From a checkpoint of a small transformer trained on Wikipedia.
Size: width 256, 2 heads of 128, MLP 704 SwiGLU, 8.07M parameters.
Each number is 200 + 30 x the weight over its row's rms, rounded and kept within 0 to 999. Layers, rows and columns count from 0. The size before them is the row's rms in percent of the matrix's.

# layer 5 attention key, 256x256, rms 0.0275, rows 215-242, columns 0-127
079,239,190,169,233,161,211,206,210,219,187,192,196,179,192,210,226,211,171,193,194,233,186,231,190,252,222,184,179,202,189,219,214,218,208,199,200,198,148,227,158,204,212,196,167,199,147,255,169,193,110,193,214,166,247,199,186,313,160,219,185,228,227,219,231,221,214,222,135,216,176,199,189,220,173,182,210,179,202,169,206,231,204,210,205,231,185,196,157,165,188,224,193,205,192,183,164,231,185,234,198,172,188,207,213,197,236,157,212,125,256,182,188,171,202,213,175,119,183,226,210,155,213,187,254,176,189,238,248
090,188,171,255,165,253,235,204,223,190,208,214,230,162,244,213,244,208,148,214,201,194,219,215,185,149,203,209,176,172,183,206,172,151,225,216,204,221,222,186,192,181,206,200,212,201,274,206,211,217,251,194,176,234,211,174,178,137,203,185,175,166,220,158,195,206,233,192,201,195,184,179,188,144,275,220,165,236,202,238,184,199,202,209,165,200,206,185,263,174,199,205,194,230,224,198,171,170,204,206,228,238,211,225,200,187,180,228,227,262,126,224,248,209,181,221,170,225,223,183,217,203,199,267,152,173,198,168,193
113,169,175,199,148,212,222,186,212,199,220,200,213,186,210,189,179,198,174,211,228,186,187,188,208,193,186,210,231,210,204,178,158,155,202,169,233,215,250,186,208,184,158,226,216,177,221,174,224,197,261,188,161,271,142,210,208,105,205,179,242,159,217,153,239,211,177,198,256,157,225,181,166,209,185,180,229,252,192,217,145,181,188,239,167,177,258,199,234,222,197,194,194,232,169,233,192,206,185,220,197,226,207,266,158,167,211,218,178,302,156,215,240,234,180,207,160,231,173,196,197,211,165,232,209,177,216,195,193
057,241,188,197,259,175,292,180,187,237,235,209,210,213,164,246,182,190,237,203,195,219,189,176,187,190,188,205,191,206,157,185,219,252,205,222,190,226,136,219,189,174,181,175,179,225,181,229,180,201,93,213,202,170,242,176,190,289,186,204,183,239,208,224,214,233,186,189,154,215,204,208,210,189,210,201,147,218,205,155,176,206,186,133,212,183,221,212,210,246,190,206,208,248,188,135,188,187,208,235,195,168,208,180,224,225,194,184,238,125,285,158,221,183,244,229,207,174,209,208,176,171,238,201,227,208,187,260,225
096,197,226,221,165,234,158,224,208,161,194,213,208,191,152,242,190,196,192,240,169,179,188,231,195,196,219,236,236,242,234,188,152,192,212,152,191,183,197,206,201,197,201,235,212,153,157,173,243,209,267,155,204,196,179,188,147,159,194,188,246,184,159,269,145,167,241,193,273,129,172,208,216,185,197,169,172,216,242,222,169,164,214,224,229,189,135,210,254,225,213,136,223,190,242,190,225,239,265,178,206,198,197,233,188,179,192,236,197,224,112,230,235,241,177,190,210,192,221,194,218,232,200,209,156,205,208,202,147
064,241,261,205,241,157,225,218,193,226,204,226,230,251,213,205,219,229,205,176,194,196,199,230,221,278,198,159,199,231,230,228,258,262,196,184,188,165,169,219,174,212,195,246,164,195,158,217,222,218,192,219,205,149,229,215,177,259,193,161,167,238,182,199,172,211,243,208,180,165,187,189,160,201,201,227,200,123,219,195,195,202,206,131,242,203,168,205,206,200,193,212,185,195,223,246,146,204,193,242,172,193,203,197,181,243,232,198,190,169,233,157,243,208,236,147,252,126,246,228,200,189,242,153,216,176,156,245,190
104,173,160,207,192,232,223,239,206,213,236,213,225,180,188,190,192,169,218,188,202,202,223,162,178,174,208,167,256,213,203,178,177,195,189,188,200,210,303,188,216,238,191,178,201,174,245,157,236,199,259,168,221,266,176,194,226,128,204,199,243,149,216,194,181,176,218,216,214,197,195,204,177,197,213,233,237,240,201,239,227,242,154,233,185,206,224,198,212,186,222,142,195,202,225,217,165,237,167,208,232,271,190,205,185,183,188,198,190,261,204,247,230,261,201,240,189,243,182,193,218,212,135,263,189,202,231,205,204
114,234,157,168,237,200,234,190,242,201,171,193,225,211,146,218,255,233,207,183,158,237,245,230,222,169,216,178,181,195,237,199,190,280,206,216,169,189,185,193,220,210,242,187,127,286,150,207,226,184,94,186,185,165,188,199,199,245,192,170,178,190,180,211,197,215,202,182,157,202,199,217,213,192,205,231,140,206,189,193,204,245,171,198,194,239,180,268,151,185,187,198,250,232,192,161,203,201,173,192,230,179,196,189,250,267,184,173,232,107,200,196,192,152,224,210,197,161,192,177,232,183,218,174,236,228,200,216,224
243,219,208,203,235,161,226,164,223,222,161,183,211,194,194,192,213,229,211,162,194,250,232,206,216,192,187,199,168,193,200,203,226,241,201,213,171,197,141,193,201,230,215,188,177,239,161,237,167,179,124,234,205,140,220,207,213,322,190,198,190,192,177,215,211,199,191,178,156,204,221,222,202,195,185,195,198,150,169,171,180,227,206,180,229,260,190,208,121,180,173,204,214,195,211,176,221,189,197,204,190,159,181,206,225,234,215,162,244,107,232,197,206,136,218,203,244,175,181,198,195,181,228,168,231,206,195,212,243
092,195,180,185,177,218,135,216,196,209,186,182,179,224,185,201,230,235,203,140,203,166,145,200,163,229,170,203,273,223,181,216,201,139,228,209,177,179,203,124,227,202,213,231,214,167,203,172,206,201,261,192,216,169,219,211,210,127,181,202,223,212,200,215,222,189,189,190,151,211,222,236,156,210,191,216,245,226,226,183,171,233,198,179,243,178,210,205,210,164,198,172,189,240,211,238,164,233,221,187,175,157,185,182,152,158,210,215,154,204,177,167,178,216,157,162,190,160,200,214,184,131,163,210,229,209,209,199,184
265,193,193,204,236,171,199,180,232,218,173,173,213,219,205,198,212,234,204,165,200,244,217,207,207,193,204,194,167,193,206,209,208,233,196,220,196,187,129,204,202,221,221,199,157,216,149,232,177,168,127,234,188,141,217,218,204,325,182,191,185,201,170,209,189,190,189,195,162,198,197,228,201,193,178,204,190,156,191,188,204,211,210,176,242,259,173,211,103,196,190,220,225,185,180,205,222,194,188,201,191,154,180,189,221,231,216,186,240,94,234,202,195,138,224,206,246,173,174,218,214,181,230,166,247,188,189,210,223
087,232,161,158,167,257,246,238,216,209,206,158,199,146,220,180,198,203,193,217,205,212,209,139,158,180,199,201,193,220,166,183,150,129,211,183,158,164,205,211,246,204,186,213,228,164,215,169,239,200,205,167,169,201,184,228,209,116,188,204,184,160,172,180,183,233,243,224,224,213,179,251,190,212,235,225,219,167,212,167,224,216,203,247,160,208,237,182,205,178,154,119,140,266,175,168,220,145,198,210,209,229,194,208,228,209,204,207,168,200,176,189,243,246,185,208,148,172,208,167,254,190,204,243,173,187,243,170,234
098,189,221,188,181,202,234,177,247,176,184,210,191,195,228,142,172,173,165,159,213,235,242,180,156,229,222,166,160,210,188,169,186,241,179,199,206,219,148,208,240,213,172,188,166,208,154,209,213,209,190,208,221,171,210,215,191,250,221,184,231,239,167,202,216,210,188,192,199,152,195,211,163,144,192,184,207,182,181,156,265,198,194,196,231,187,213,216,120,185,211,208,194,171,151,216,169,180,206,238,199,232,214,224,214,181,149,145,236,163,180,188,208,154,227,198,235,164,214,158,220,180,167,159,222,147,284,221,227
089,162,161,215,157,190,290,203,183,196,200,229,176,162,188,227,184,219,200,197,221,209,221,236,184,179,166,223,173,173,221,184,198,196,210,182,193,207,225,180,200,148,196,200,174,167,174,197,209,193,277,193,221,276,200,146,200,195,206,182,236,169,185,201,203,208,208,189,238,235,180,154,219,159,221,176,165,219,186,201,154,193,216,190,152,199,199,231,216,173,212,205,179,225,149,164,248,177,211,270,192,212,194,194,109,205,196,197,182,243,190,240,242,161,162,155,144,183,237,227,205,171,248,260,216,181,200,185,211
085,230,206,218,250,175,218,201,186,243,152,198,243,206,192,176,154,172,241,223,187,215,247,215,237,183,234,179,163,251,202,213,172,232,217,185,204,203,136,212,276,244,188,224,173,213,160,220,169,172,149,191,224,134,217,233,201,205,182,145,231,235,188,223,249,136,217,183,163,175,177,245,181,179,218,237,156,174,218,207,232,161,172,215,240,198,221,163,152,164,243,207,219,166,232,224,204,211,201,154,211,134,198,253,203,214,161,192,216,153,178,243,184,186,196,210,193,196,214,230,171,191,205,196,216,144,175,194,188
090,249,177,161,158,217,230,187,204,192,151,200,184,215,200,197,221,231,158,157,153,217,194,156,144,236,225,130,193,225,194,184,219,241,219,243,231,174,212,206,229,180,206,193,192,214,160,182,172,198,225,249,176,198,197,230,166,212,165,169,196,205,226,193,202,207,181,227,199,203,150,216,181,212,200,241,226,222,185,169,234,207,200,181,222,232,191,224,168,228,184,200,199,231,183,237,126,170,152,237,244,220,186,197,267,251,88,189,186,184,225,186,185,182,193,207,199,114,204,196,182,177,157,220,225,188,200,161,248
086,175,198,196,169,196,175,234,230,161,179,206,208,232,213,226,217,240,183,179,196,169,187,183,176,212,220,222,238,204,281,235,268,224,181,233,165,239,228,201,138,196,260,234,165,236,254,180,231,258,189,185,224,232,189,190,236,206,247,197,176,177,262,190,155,218,172,165,205,214,236,185,181,202,196,204,206,220,240,176,169,226,189,222,202,261,127,212,233,197,132,194,229,149,181,264,188,196,182,248,184,193,146,176,172,190,219,222,179,186,214,185,217,145,169,195,219,176,218,170,213,149,220,220,201,189,153,175,218
087,176,228,175,196,178,173,184,204,182,192,160,203,236,213,132,255,181,198,145,172,229,208,180,227,173,208,182,188,225,174,212,185,193,214,167,244,193,157,206,142,242,204,204,194,207,203,212,171,169,178,166,206,159,164,256,227,183,226,180,195,218,193,172,190,193,181,221,228,154,241,237,193,183,213,205,236,176,228,166,287,245,243,267,220,245,178,178,128,179,181,206,186,226,180,199,185,202,150,268,208,214,203,221,213,209,218,177,210,175,242,214,166,169,198,182,195,159,163,171,199,220,219,158,217,195,206,173,236
081,190,215,205,218,165,198,196,212,191,234,236,174,213,199,208,152,168,205,206,229,191,175,221,215,236,214,247,174,175,174,193,202,214,133,196,207,235,231,226,226,234,154,198,186,188,247,258,201,184,198,157,180,246,228,239,167,225,201,163,252,181,218,197,187,221,159,218,171,198,219,159,240,177,224,139,203,217,183,199,267,226,174,139,212,170,175,221,231,188,236,247,135,197,176,240,161,200,193,224,204,258,244,212,179,189,194,226,191,195,201,200,199,167,240,190,229,203,196,208,196,216,195,229,222,256,196,207,174
083,203,236,191,157,172,179,162,213,194,253,248,179,238,216,196,195,203,161,195,207,201,217,202,145,195,156,200,209,153,200,187,172,208,228,127,252,157,181,140,161,161,212,182,193,218,200,196,254,198,236,183,181,225,179,195,209,211,192,239,140,198,286,180,214,219,182,196,217,164,218,204,176,179,215,210,242,190,219,212,180,183,129,181,205,184,181,216,237,244,162,164,133,217,202,245,217,222,182,201,150,241,210,176,211,208,209,238,212,223,172,205,254,162,215,209,229,146,205,159,154,188,187,159,181,206,167,213,173
090,235,188,250,189,210,200,228,229,159,219,184,157,195,198,178,240,198,127,212,225,208,152,172,225,241,246,165,225,203,172,198,181,206,219,234,196,239,232,252,161,198,210,220,175,199,224,184,187,254,273,178,237,274,217,210,212,146,190,238,133,211,190,187,188,243,217,201,233,169,172,174,185,193,185,223,251,212,191,160,201,201,153,218,168,180,211,164,216,226,193,163,177,211,173,241,247,203,185,261,197,216,195,237,211,189,230,189,251,244,220,189,230,248,195,192,150,142,198,180,246,140,171,216,200,225,223,189,215
092,143,131,216,178,205,184,182,215,201,239,165,212,230,246,167,164,119,140,201,181,172,195,180,111,219,200,185,177,240,164,223,229,195,172,177,236,232,224,230,197,194,172,218,224,167,184,179,201,184,191,260,183,168,193,174,201,187,179,211,169,155,238,160,236,237,232,201,200,201,221,208,130,194,208,278,218,225,224,191,223,252,211,164,277,218,215,246,211,239,231,225,153,187,170,198,109,214,177,237,216,239,224,177,226,159,242,225,163,189,205,214,204,211,175,203,183,168,187,207,198,166,173,214,241,219,257,233,226
087,219,212,230,211,221,181,187,224,155,226,161,176,223,198,220,212,233,182,208,226,199,190,176,170,196,203,185,224,206,254,212,189,174,235,190,185,232,220,185,150,193,257,189,199,221,212,173,241,228,237,185,172,220,176,259,208,158,178,231,230,136,277,254,185,247,228,247,176,178,235,194,185,172,215,238,227,195,230,205,159,232,224,249,203,206,241,179,219,206,192,202,240,214,193,239,188,241,201,209,177,218,184,200,207,211,170,224,189,246,223,185,204,217,221,261,220,174,162,202,232,198,162,193,197,163,199,142,165
095,229,181,162,213,198,200,206,179,207,189,223,251,182,180,143,214,181,209,208,192,211,200,170,241,153,219,180,195,219,233,173,188,197,239,226,250,196,235,169,132,236,190,177,177,268,170,209,215,186,215,208,125,275,187,204,210,212,208,180,155,225,274,181,255,160,149,227,181,182,225,269,224,211,196,151,209,163,200,150,217,202,174,196,142,189,224,176,214,215,228,177,242,214,180,200,197,198,153,209,203,217,160,188,172,222,231,223,163,178,236,231,162,159,201,198,189,184,194,172,205,180,154,207,180,199,206,198,179
087,195,168,143,199,199,169,212,221,191,231,153,219,190,158,195,262,277,155,186,234,210,164,188,179,248,236,148,180,256,201,215,176,141,247,208,97,200,180,258,150,228,231,202,182,176,179,153,189,170,178,221,227,223,178,269,192,175,152,271,166,218,215,185,206,204,174,195,206,126,201,219,174,168,172,185,231,192,206,170,202,226,220,217,209,174,198,221,165,222,195,177,215,236,196,243,244,193,204,240,147,150,211,236,192,175,201,180,238,186,243,187,196,204,207,153,168,192,224,159,246,195,204,206,226,183,231,151,161
090,257,244,174,180,160,167,207,197,206,161,210,216,159,183,208,150,137,218,195,223,204,183,197,154,159,188,189,203,199,161,167,134,230,195,180,225,162,222,212,198,242,168,215,203,207,155,165,199,119,207,197,195,185,206,261,150,220,196,164,197,228,198,205,297,173,155,246,180,187,197,275,214,216,224,164,184,179,251,227,246,178,138,177,195,173,227,180,218,193,230,183,174,202,226,218,187,211,176,193,179,238,258,242,246,201,148,214,225,192,225,228,182,217,181,177,154,238,231,178,185,246,166,189,194,159,200,180,158
093,250,245,181,98,169,227,208,209,228,184,179,215,205,211,156,213,179,170,182,164,250,216,185,205,226,220,132,205,205,192,207,169,253,222,166,181,197,234,178,204,254,212,148,187,237,208,183,211,213,219,181,163,200,224,231,144,178,189,160,215,191,193,215,200,162,218,213,214,142,216,207,227,189,213,186,182,180,208,164,237,171,180,202,170,221,176,171,231,250,173,179,175,176,197,245,156,193,177,200,209,196,251,218,199,205,208,187,198,198,179,169,194,188,172,233,183,203,196,140,167,185,160,165,160,181,226,224,171
085,205,207,202,203,225,215,210,184,210,177,204,163,236,184,194,219,222,238,178,202,211,188,182,249,117,223,147,191,198,202,255,187,175,200,192,203,161,196,187,239,233,193,187,214,243,210,175,206,141,194,265,143,197,207,189,204,214,194,182,166,182,178,196,198,130,203,184,192,222,207,248,173,169,165,202,161,187,164,208,215,202,181,165,222,237,170,187,177,173,178,180,238,199,213,254,237,156,161,194,201,111,195,142,179,178,182,181,219,119,182,219,198,160,178,222,215,183,172,200,194,182,210,206,221,217,248,199,210
# layer 5 attention query, 256x256, rms 0.028, rows 216-242, columns 0-127
076,162,214,196,190,186,220,231,135,237,242,250,215,228,196,258,164,256,152,245,236,171,199,221,234,195,140,162,248,201,234,250,266,218,200,219,183,209,199,197,158,185,202,190,197,207,169,252,155,176,208,181,231,235,202,253,249,223,200,246,192,216,205,196,179,188,243,209,129,222,250,194,175,184,231,200,218,234,157,195,212,193,224,188,238,130,213,220,181,242,235,234,208,172,246,187,214,228,200,202,187,217,225,247,251,275,192,221,171,209,228,196,204,215,190,186,223,180,172,236,158,185,184,235,193,188,143,196,238
075,217,189,203,197,196,207,228,193,217,283,235,214,149,188,219,143,182,194,192,209,168,189,179,213,219,177,230,233,180,211,196,226,237,199,263,226,201,201,227,162,214,199,198,274,209,203,197,202,177,172,233,243,234,255,200,168,220,171,264,177,217,181,228,185,172,243,231,198,209,235,147,246,200,216,197,226,202,178,241,192,192,176,108,213,238,249,228,284,229,174,203,190,192,177,227,235,179,243,194,127,194,219,220,153,237,235,220,218,176,174,180,212,221,212,248,230,189,225,178,177,154,190,244,203,226,165,203,164
127,176,192,192,261,168,205,184,244,198,176,210,180,208,210,197,222,221,199,150,204,260,208,225,197,210,201,189,172,200,211,229,219,240,203,167,205,212,141,203,235,232,181,193,162,201,193,215,194,181,137,230,216,151,193,183,209,280,178,193,198,191,178,193,194,238,199,166,186,195,178,211,192,204,148,165,195,184,181,180,191,241,222,219,210,282,176,194,134,176,163,202,216,195,161,190,218,179,200,193,197,159,177,181,168,211,213,165,219,120,239,196,169,160,249,196,239,184,180,204,265,198,203,173,220,215,188,193,229
082,219,182,200,181,156,203,182,221,139,181,184,259,209,231,193,226,239,269,186,228,196,195,154,242,250,210,269,183,163,218,159,167,164,233,199,178,170,236,116,183,207,164,185,213,210,188,205,229,247,200,195,227,182,260,242,186,186,197,200,163,196,235,270,177,180,222,225,213,215,209,237,238,215,233,259,231,168,243,160,239,186,159,204,189,189,282,175,209,160,158,225,149,185,183,204,183,241,203,247,214,178,215,207,222,206,222,235,179,189,235,160,190,130,198,206,191,187,219,190,209,171,194,201,206,216,261,230,169
086,190,196,237,243,153,241,175,276,150,161,215,184,216,182,206,207,226,226,169,218,265,253,217,155,146,206,194,145,218,215,204,247,204,171,188,175,180,240,183,186,216,168,174,179,247,190,200,236,195,190,184,156,179,196,206,182,222,193,177,222,206,180,216,190,183,147,203,248,182,170,238,170,195,201,163,215,183,218,186,163,138,143,209,213,179,222,185,158,100,203,219,211,222,211,185,210,183,210,230,172,159,248,156,218,138,209,195,207,168,251,241,209,184,193,174,248,224,171,219,243,187,237,212,153,204,210,224,193
079,227,252,177,152,167,230,220,126,173,169,195,154,253,189,237,195,172,208,181,204,206,136,177,160,200,177,176,200,195,183,218,238,234,206,128,183,164,196,198,196,212,195,168,217,154,140,225,226,198,174,186,120,209,203,225,210,174,247,264,129,204,211,271,235,263,217,193,200,215,215,149,248,188,151,219,227,177,227,238,164,192,241,193,203,210,213,204,180,218,214,205,229,177,187,206,212,229,224,197,213,197,218,178,176,233,188,222,191,203,197,145,193,198,239,241,185,166,208,209,158,182,167,180,222,190,206,203,210
088,222,239,221,163,156,244,217,180,143,233,220,200,126,231,192,275,188,205,171,226,261,205,187,189,219,176,191,215,174,216,181,226,148,226,186,227,214,179,173,189,197,192,193,186,202,208,215,237,170,209,181,253,197,210,212,176,213,220,229,188,225,229,206,242,197,217,225,236,207,212,228,219,185,201,189,201,167,170,234,173,201,202,187,209,215,172,178,162,147,194,139,230,231,171,194,205,148,258,257,254,166,232,200,250,206,250,225,199,213,217,216,197,215,198,185,183,206,247,168,233,245,191,200,145,185,181,127,215
052,208,236,142,203,185,269,228,231,171,200,244,183,212,201,193,200,136,174,196,190,168,233,195,156,207,206,178,239,185,248,158,230,196,224,203,148,204,219,184,195,217,266,170,188,160,198,182,219,197,184,187,214,161,183,162,161,216,258,208,194,232,188,145,203,161,179,161,253,199,162,230,200,214,147,193,202,217,177,221,204,172,193,193,216,226,199,170,148,154,176,223,260,204,203,156,206,187,224,194,202,207,224,169,178,165,174,210,200,222,234,195,237,232,148,193,161,170,216,185,226,185,210,186,175,224,178,222,254
084,204,248,242,251,198,148,196,198,158,237,201,212,251,187,164,184,211,216,211,229,216,219,160,231,177,215,222,159,228,161,220,135,230,194,197,246,227,222,208,205,241,166,156,239,219,236,212,211,191,204,210,157,225,249,152,202,196,211,206,194,161,173,141,199,226,223,217,184,224,183,223,219,194,230,177,234,228,225,235,263,193,195,205,230,246,209,153,187,212,152,213,172,167,199,282,218,176,220,234,188,244,173,203,237,164,252,248,223,229,214,204,217,207,235,215,160,200,182,154,199,161,189,195,189,225,199,235,161
067,203,225,217,192,179,217,128,207,201,198,158,218,181,200,171,169,219,228,189,198,211,239,200,163,209,201,177,192,201,216,148,117,186,194,220,224,191,226,146,231,196,187,225,185,278,221,179,228,217,212,228,159,175,227,204,225,146,138,177,262,184,216,158,230,238,153,232,201,156,215,204,220,241,223,197,195,195,203,186,203,221,227,252,196,211,258,178,210,182,170,151,124,218,210,203,131,196,215,228,241,171,226,204,215,185,190,150,209,241,148,230,204,210,187,240,192,198,204,189,194,155,192,184,131,136,227,186,186
083,210,234,195,192,168,176,170,181,176,261,227,224,195,186,211,171,148,181,259,261,217,175,217,205,256,173,188,215,213,198,165,224,206,220,278,245,206,226,232,182,249,208,186,215,181,158,184,216,134,217,215,192,243,151,182,246,222,233,228,206,187,221,130,238,190,203,184,175,256,172,193,209,204,228,163,221,217,204,215,214,231,170,186,244,173,191,237,169,192,171,207,212,223,218,183,237,267,250,210,164,175,221,246,205,184,177,214,169,201,194,203,136,194,224,165,192,202,212,246,174,200,192,173,181,206,151,199,214
088,170,224,247,194,215,198,260,181,167,223,237,210,198,196,214,180,217,226,186,264,181,182,205,215,158,182,165,181,197,204,231,216,217,226,204,203,164,224,236,225,187,237,230,157,193,204,176,191,220,202,191,192,197,164,187,215,214,212,210,209,199,188,206,189,134,142,203,189,178,182,126,206,169,249,236,227,197,185,178,155,172,138,244,191,215,235,193,163,218,215,198,234,268,236,226,259,213,172,220,107,190,163,234,182,240,185,253,195,187,195,240,214,213,172,171,245,246,232,209,216,249,179,219,151,177,178,196,195
087,247,219,198,229,154,196,257,228,175,233,204,191,160,211,258,166,211,150,199,206,185,187,191,176,185,192,189,217,213,235,219,207,180,202,237,183,210,185,222,158,242,273,178,200,199,211,204,223,195,187,224,264,227,197,206,156,243,172,257,198,205,190,183,180,153,190,213,121,174,213,216,197,232,214,202,195,210,141,192,203,220,214,217,219,177,160,253,230,195,218,199,219,153,202,206,239,181,179,161,196,230,205,257,226,238,195,242,158,158,229,176,200,212,160,232,182,214,248,186,205,163,201,221,156,209,188,153,188
082,190,206,194,150,180,252,196,195,201,189,229,152,174,244,194,215,218,177,179,193,214,146,218,200,181,211,220,161,190,160,161,177,209,190,197,223,222,234,164,222,182,197,202,163,206,161,148,230,170,203,173,183,250,261,201,188,168,156,154,197,208,218,169,241,256,143,231,188,202,205,142,205,200,172,209,235,240,278,183,185,188,183,177,135,219,222,203,201,205,185,163,172,234,223,238,185,213,221,263,218,189,186,164,201,218,195,244,179,216,229,213,201,139,246,170,246,180,210,208,201,143,194,213,191,212,207,203,252
089,177,192,204,187,239,167,210,201,148,247,199,249,155,233,161,204,138,159,207,262,236,244,200,156,199,159,192,166,161,185,233,175,195,201,243,224,205,169,180,182,235,215,247,226,172,198,166,168,174,155,241,179,231,175,202,188,214,177,232,223,217,147,146,210,183,205,194,188,213,227,248,225,211,248,135,214,147,170,200,227,170,213,210,234,201,220,186,174,217,147,160,191,249,196,253,237,250,225,244,165,171,202,232,186,167,260,180,233,218,213,246,157,202,168,191,166,252,195,145,230,215,184,195,177,191,210,128,170
085,194,199,183,220,211,180,228,192,232,197,227,188,221,248,192,225,181,220,170,209,220,194,188,214,206,188,216,191,244,154,202,208,162,144,168,166,231,217,162,158,176,190,206,241,236,246,252,202,262,195,225,205,184,240,175,169,199,255,265,262,196,205,204,258,185,192,184,175,157,220,184,182,195,169,218,238,162,186,217,194,233,228,234,215,207,221,194,219,150,240,179,183,211,184,154,205,169,246,180,229,213,228,240,187,213,186,165,160,168,180,208,263,163,160,170,199,205,154,186,143,218,241,217,204,184,210,211,159
094,217,174,182,165,223,165,189,177,236,152,203,196,232,172,190,217,210,208,245,221,201,201,239,213,200,198,211,181,190,210,189,198,234,186,211,186,212,196,214,202,185,173,210,196,192,196,178,212,180,186,225,156,216,157,273,213,149,241,146,158,195,160,244,235,207,205,185,252,183,198,174,200,169,135,171,164,232,196,220,171,231,211,181,241,242,268,226,247,189,218,217,233,242,201,234,200,185,265,188,203,170,146,169,199,190,235,225,237,224,162,232,212,240,252,270,213,159,187,153,239,159,234,198,196,211,207,209,131
082,173,153,262,186,152,254,169,248,197,194,165,170,147,195,199,151,156,232,234,157,220,207,196,201,168,209,196,287,206,167,230,255,197,215,185,251,141,228,205,178,191,228,207,212,177,218,234,137,203,240,184,241,169,206,210,191,214,174,234,177,167,184,183,186,144,135,201,242,161,185,186,149,226,179,223,210,169,150,192,189,201,239,224,209,203,194,220,196,249,193,186,203,161,214,164,233,175,193,149,131,228,212,192,193,163,190,152,211,197,200,170,232,204,167,213,180,196,229,176,201,199,195,205,164,168,240,164,277
084,217,238,196,204,188,170,172,265,177,195,208,187,197,123,188,233,205,241,237,180,199,192,201,157,221,187,233,258,221,224,264,220,192,222,252,178,215,189,294,134,198,162,242,227,210,247,186,198,240,191,189,274,201,184,233,190,219,185,253,123,198,193,213,187,191,176,220,222,200,224,223,214,220,205,212,236,107,178,149,227,156,212,189,198,212,221,173,206,190,200,238,236,225,147,193,246,152,180,238,129,186,251,206,201,151,193,206,185,189,178,165,212,187,213,192,198,218,233,189,224,218,207,200,238,246,172,259,178
088,190,197,213,222,258,120,170,196,141,193,204,242,240,179,251,217,228,229,184,226,227,255,213,225,190,157,211,131,185,171,200,224,203,193,237,220,181,197,220,230,202,177,204,224,201,193,215,208,208,194,226,149,215,165,150,229,237,263,184,182,260,153,205,219,172,233,183,178,214,172,183,158,150,180,186,165,267,219,194,165,184,158,229,191,217,218,164,207,227,172,233,241,223,187,252,189,218,180,228,198,166,224,170,183,172,199,227,182,207,193,206,259,184,187,203,223,211,186,186,175,211,175,193,220,199,173,239,125
091,231,211,222,180,168,202,169,167,203,159,177,202,205,205,195,215,270,213,238,206,220,192,193,207,201,194,160,231,185,164,247,211,236,225,292,184,198,202,156,204,279,169,185,203,273,188,210,199,161,225,221,151,231,168,228,225,215,189,234,180,173,137,244,213,210,171,179,224,207,263,241,202,211,201,178,217,202,203,170,202,220,206,179,164,197,266,235,141,248,179,180,229,217,177,197,198,174,192,178,207,196,197,254,145,185,233,147,255,194,201,238,130,214,203,240,177,223,194,165,204,196,177,207,225,189,203,216,194
088,199,280,198,180,202,217,181,130,172,242,210,205,227,225,181,204,180,242,195,226,160,202,204,209,260,178,232,152,148,171,199,203,229,189,181,196,220,115,181,193,154,152,237,216,246,181,219,231,239,145,232,145,172,203,192,231,183,233,213,166,182,173,225,225,197,230,173,170,219,251,198,181,204,215,243,233,172,185,202,228,175,153,182,246,190,227,166,207,225,172,246,151,221,173,188,219,208,202,186,205,144,260,201,205,199,217,213,194,216,143,208,210,161,184,229,188,160,178,241,184,211,196,176,244,217,185,272,186
097,161,222,218,179,205,189,224,215,150,159,189,153,204,164,198,161,123,178,155,157,216,205,209,243,216,262,169,250,182,210,201,194,171,224,162,196,218,175,254,194,142,225,205,190,186,142,136,223,240,167,219,164,206,257,158,245,194,166,216,223,181,220,214,168,178,216,179,203,182,241,147,198,181,166,236,250,213,206,267,153,233,232,219,256,234,177,222,219,218,188,201,198,203,161,160,249,210,195,255,232,181,208,235,167,183,160,184,211,186,167,155,201,245,191,208,193,204,241,174,200,173,188,211,167,213,146,221,116
087,185,257,198,194,184,135,252,172,168,203,244,232,253,169,195,180,187,220,207,304,224,238,187,259,188,167,235,169,221,180,178,204,192,230,182,229,235,207,240,237,214,184,215,218,222,218,162,186,216,237,210,175,213,204,159,233,217,238,154,228,200,151,121,255,171,228,179,181,214,191,227,211,168,263,215,193,251,224,205,232,182,201,219,231,192,240,174,219,185,201,266,162,181,181,222,203,209,180,200,174,239,178,262,275,191,205,181,208,185,177,207,242,208,205,258,216,245,195,154,176,159,205,198,169,192,176,216,198
090,172,169,235,202,220,233,212,231,137,193,209,196,187,154,207,195,158,196,241,210,185,233,200,206,212,204,186,200,230,157,174,213,209,200,155,254,228,184,200,183,188,206,215,187,177,140,179,191,227,202,191,257,214,186,204,222,185,177,156,234,264,206,185,214,208,184,196,200,210,216,208,217,208,172,217,245,151,183,203,226,161,274,180,195,252,220,193,212,203,176,182,190,196,201,219,220,211,174,204,169,207,190,237,182,161,233,150,212,246,224,196,217,146,250,154,218,155,237,203,230,160,236,208,123,222,145,216,183
092,197,196,204,184,277,189,218,166,156,205,223,248,243,198,219,221,202,257,221,238,194,210,185,226,214,214,200,237,173,174,208,237,194,194,210,261,240,210,247,243,178,204,254,196,173,194,204,243,188,205,223,187,191,229,199,196,224,211,173,162,204,177,206,219,214,229,197,234,193,198,202,185,145,213,253,253,238,182,176,180,195,200,222,183,192,223,191,200,233,218,222,226,249,180,180,277,208,216,283,160,160,193,228,177,182,211,237,224,203,273,183,235,160,198,170,195,225,163,186,205,211,221,202,176,176,207,176,202
087,258,206,196,217,225,157,171,197,208,148,242,203,184,147,245,186,197,169,271,182,180,222,210,192,191,237,179,175,207,182,199,196,183,194,169,238,160,216,221,230,221,203,176,171,230,162,193,251,180,214,221,203,200,219,216,224,180,272,178,190,175,214,214,255,298,209,220,176,213,219,225,188,254,241,176,197,222,208,213,232,222,256,203,269,221,153,190,212,221,199,195,182,202,143,194,195,213,184,249,220,219,184,219,229,208,218,199,238,221,247,196,245,197,249,203,195,219,138,190,230,194,180,200,187,183,203,214,172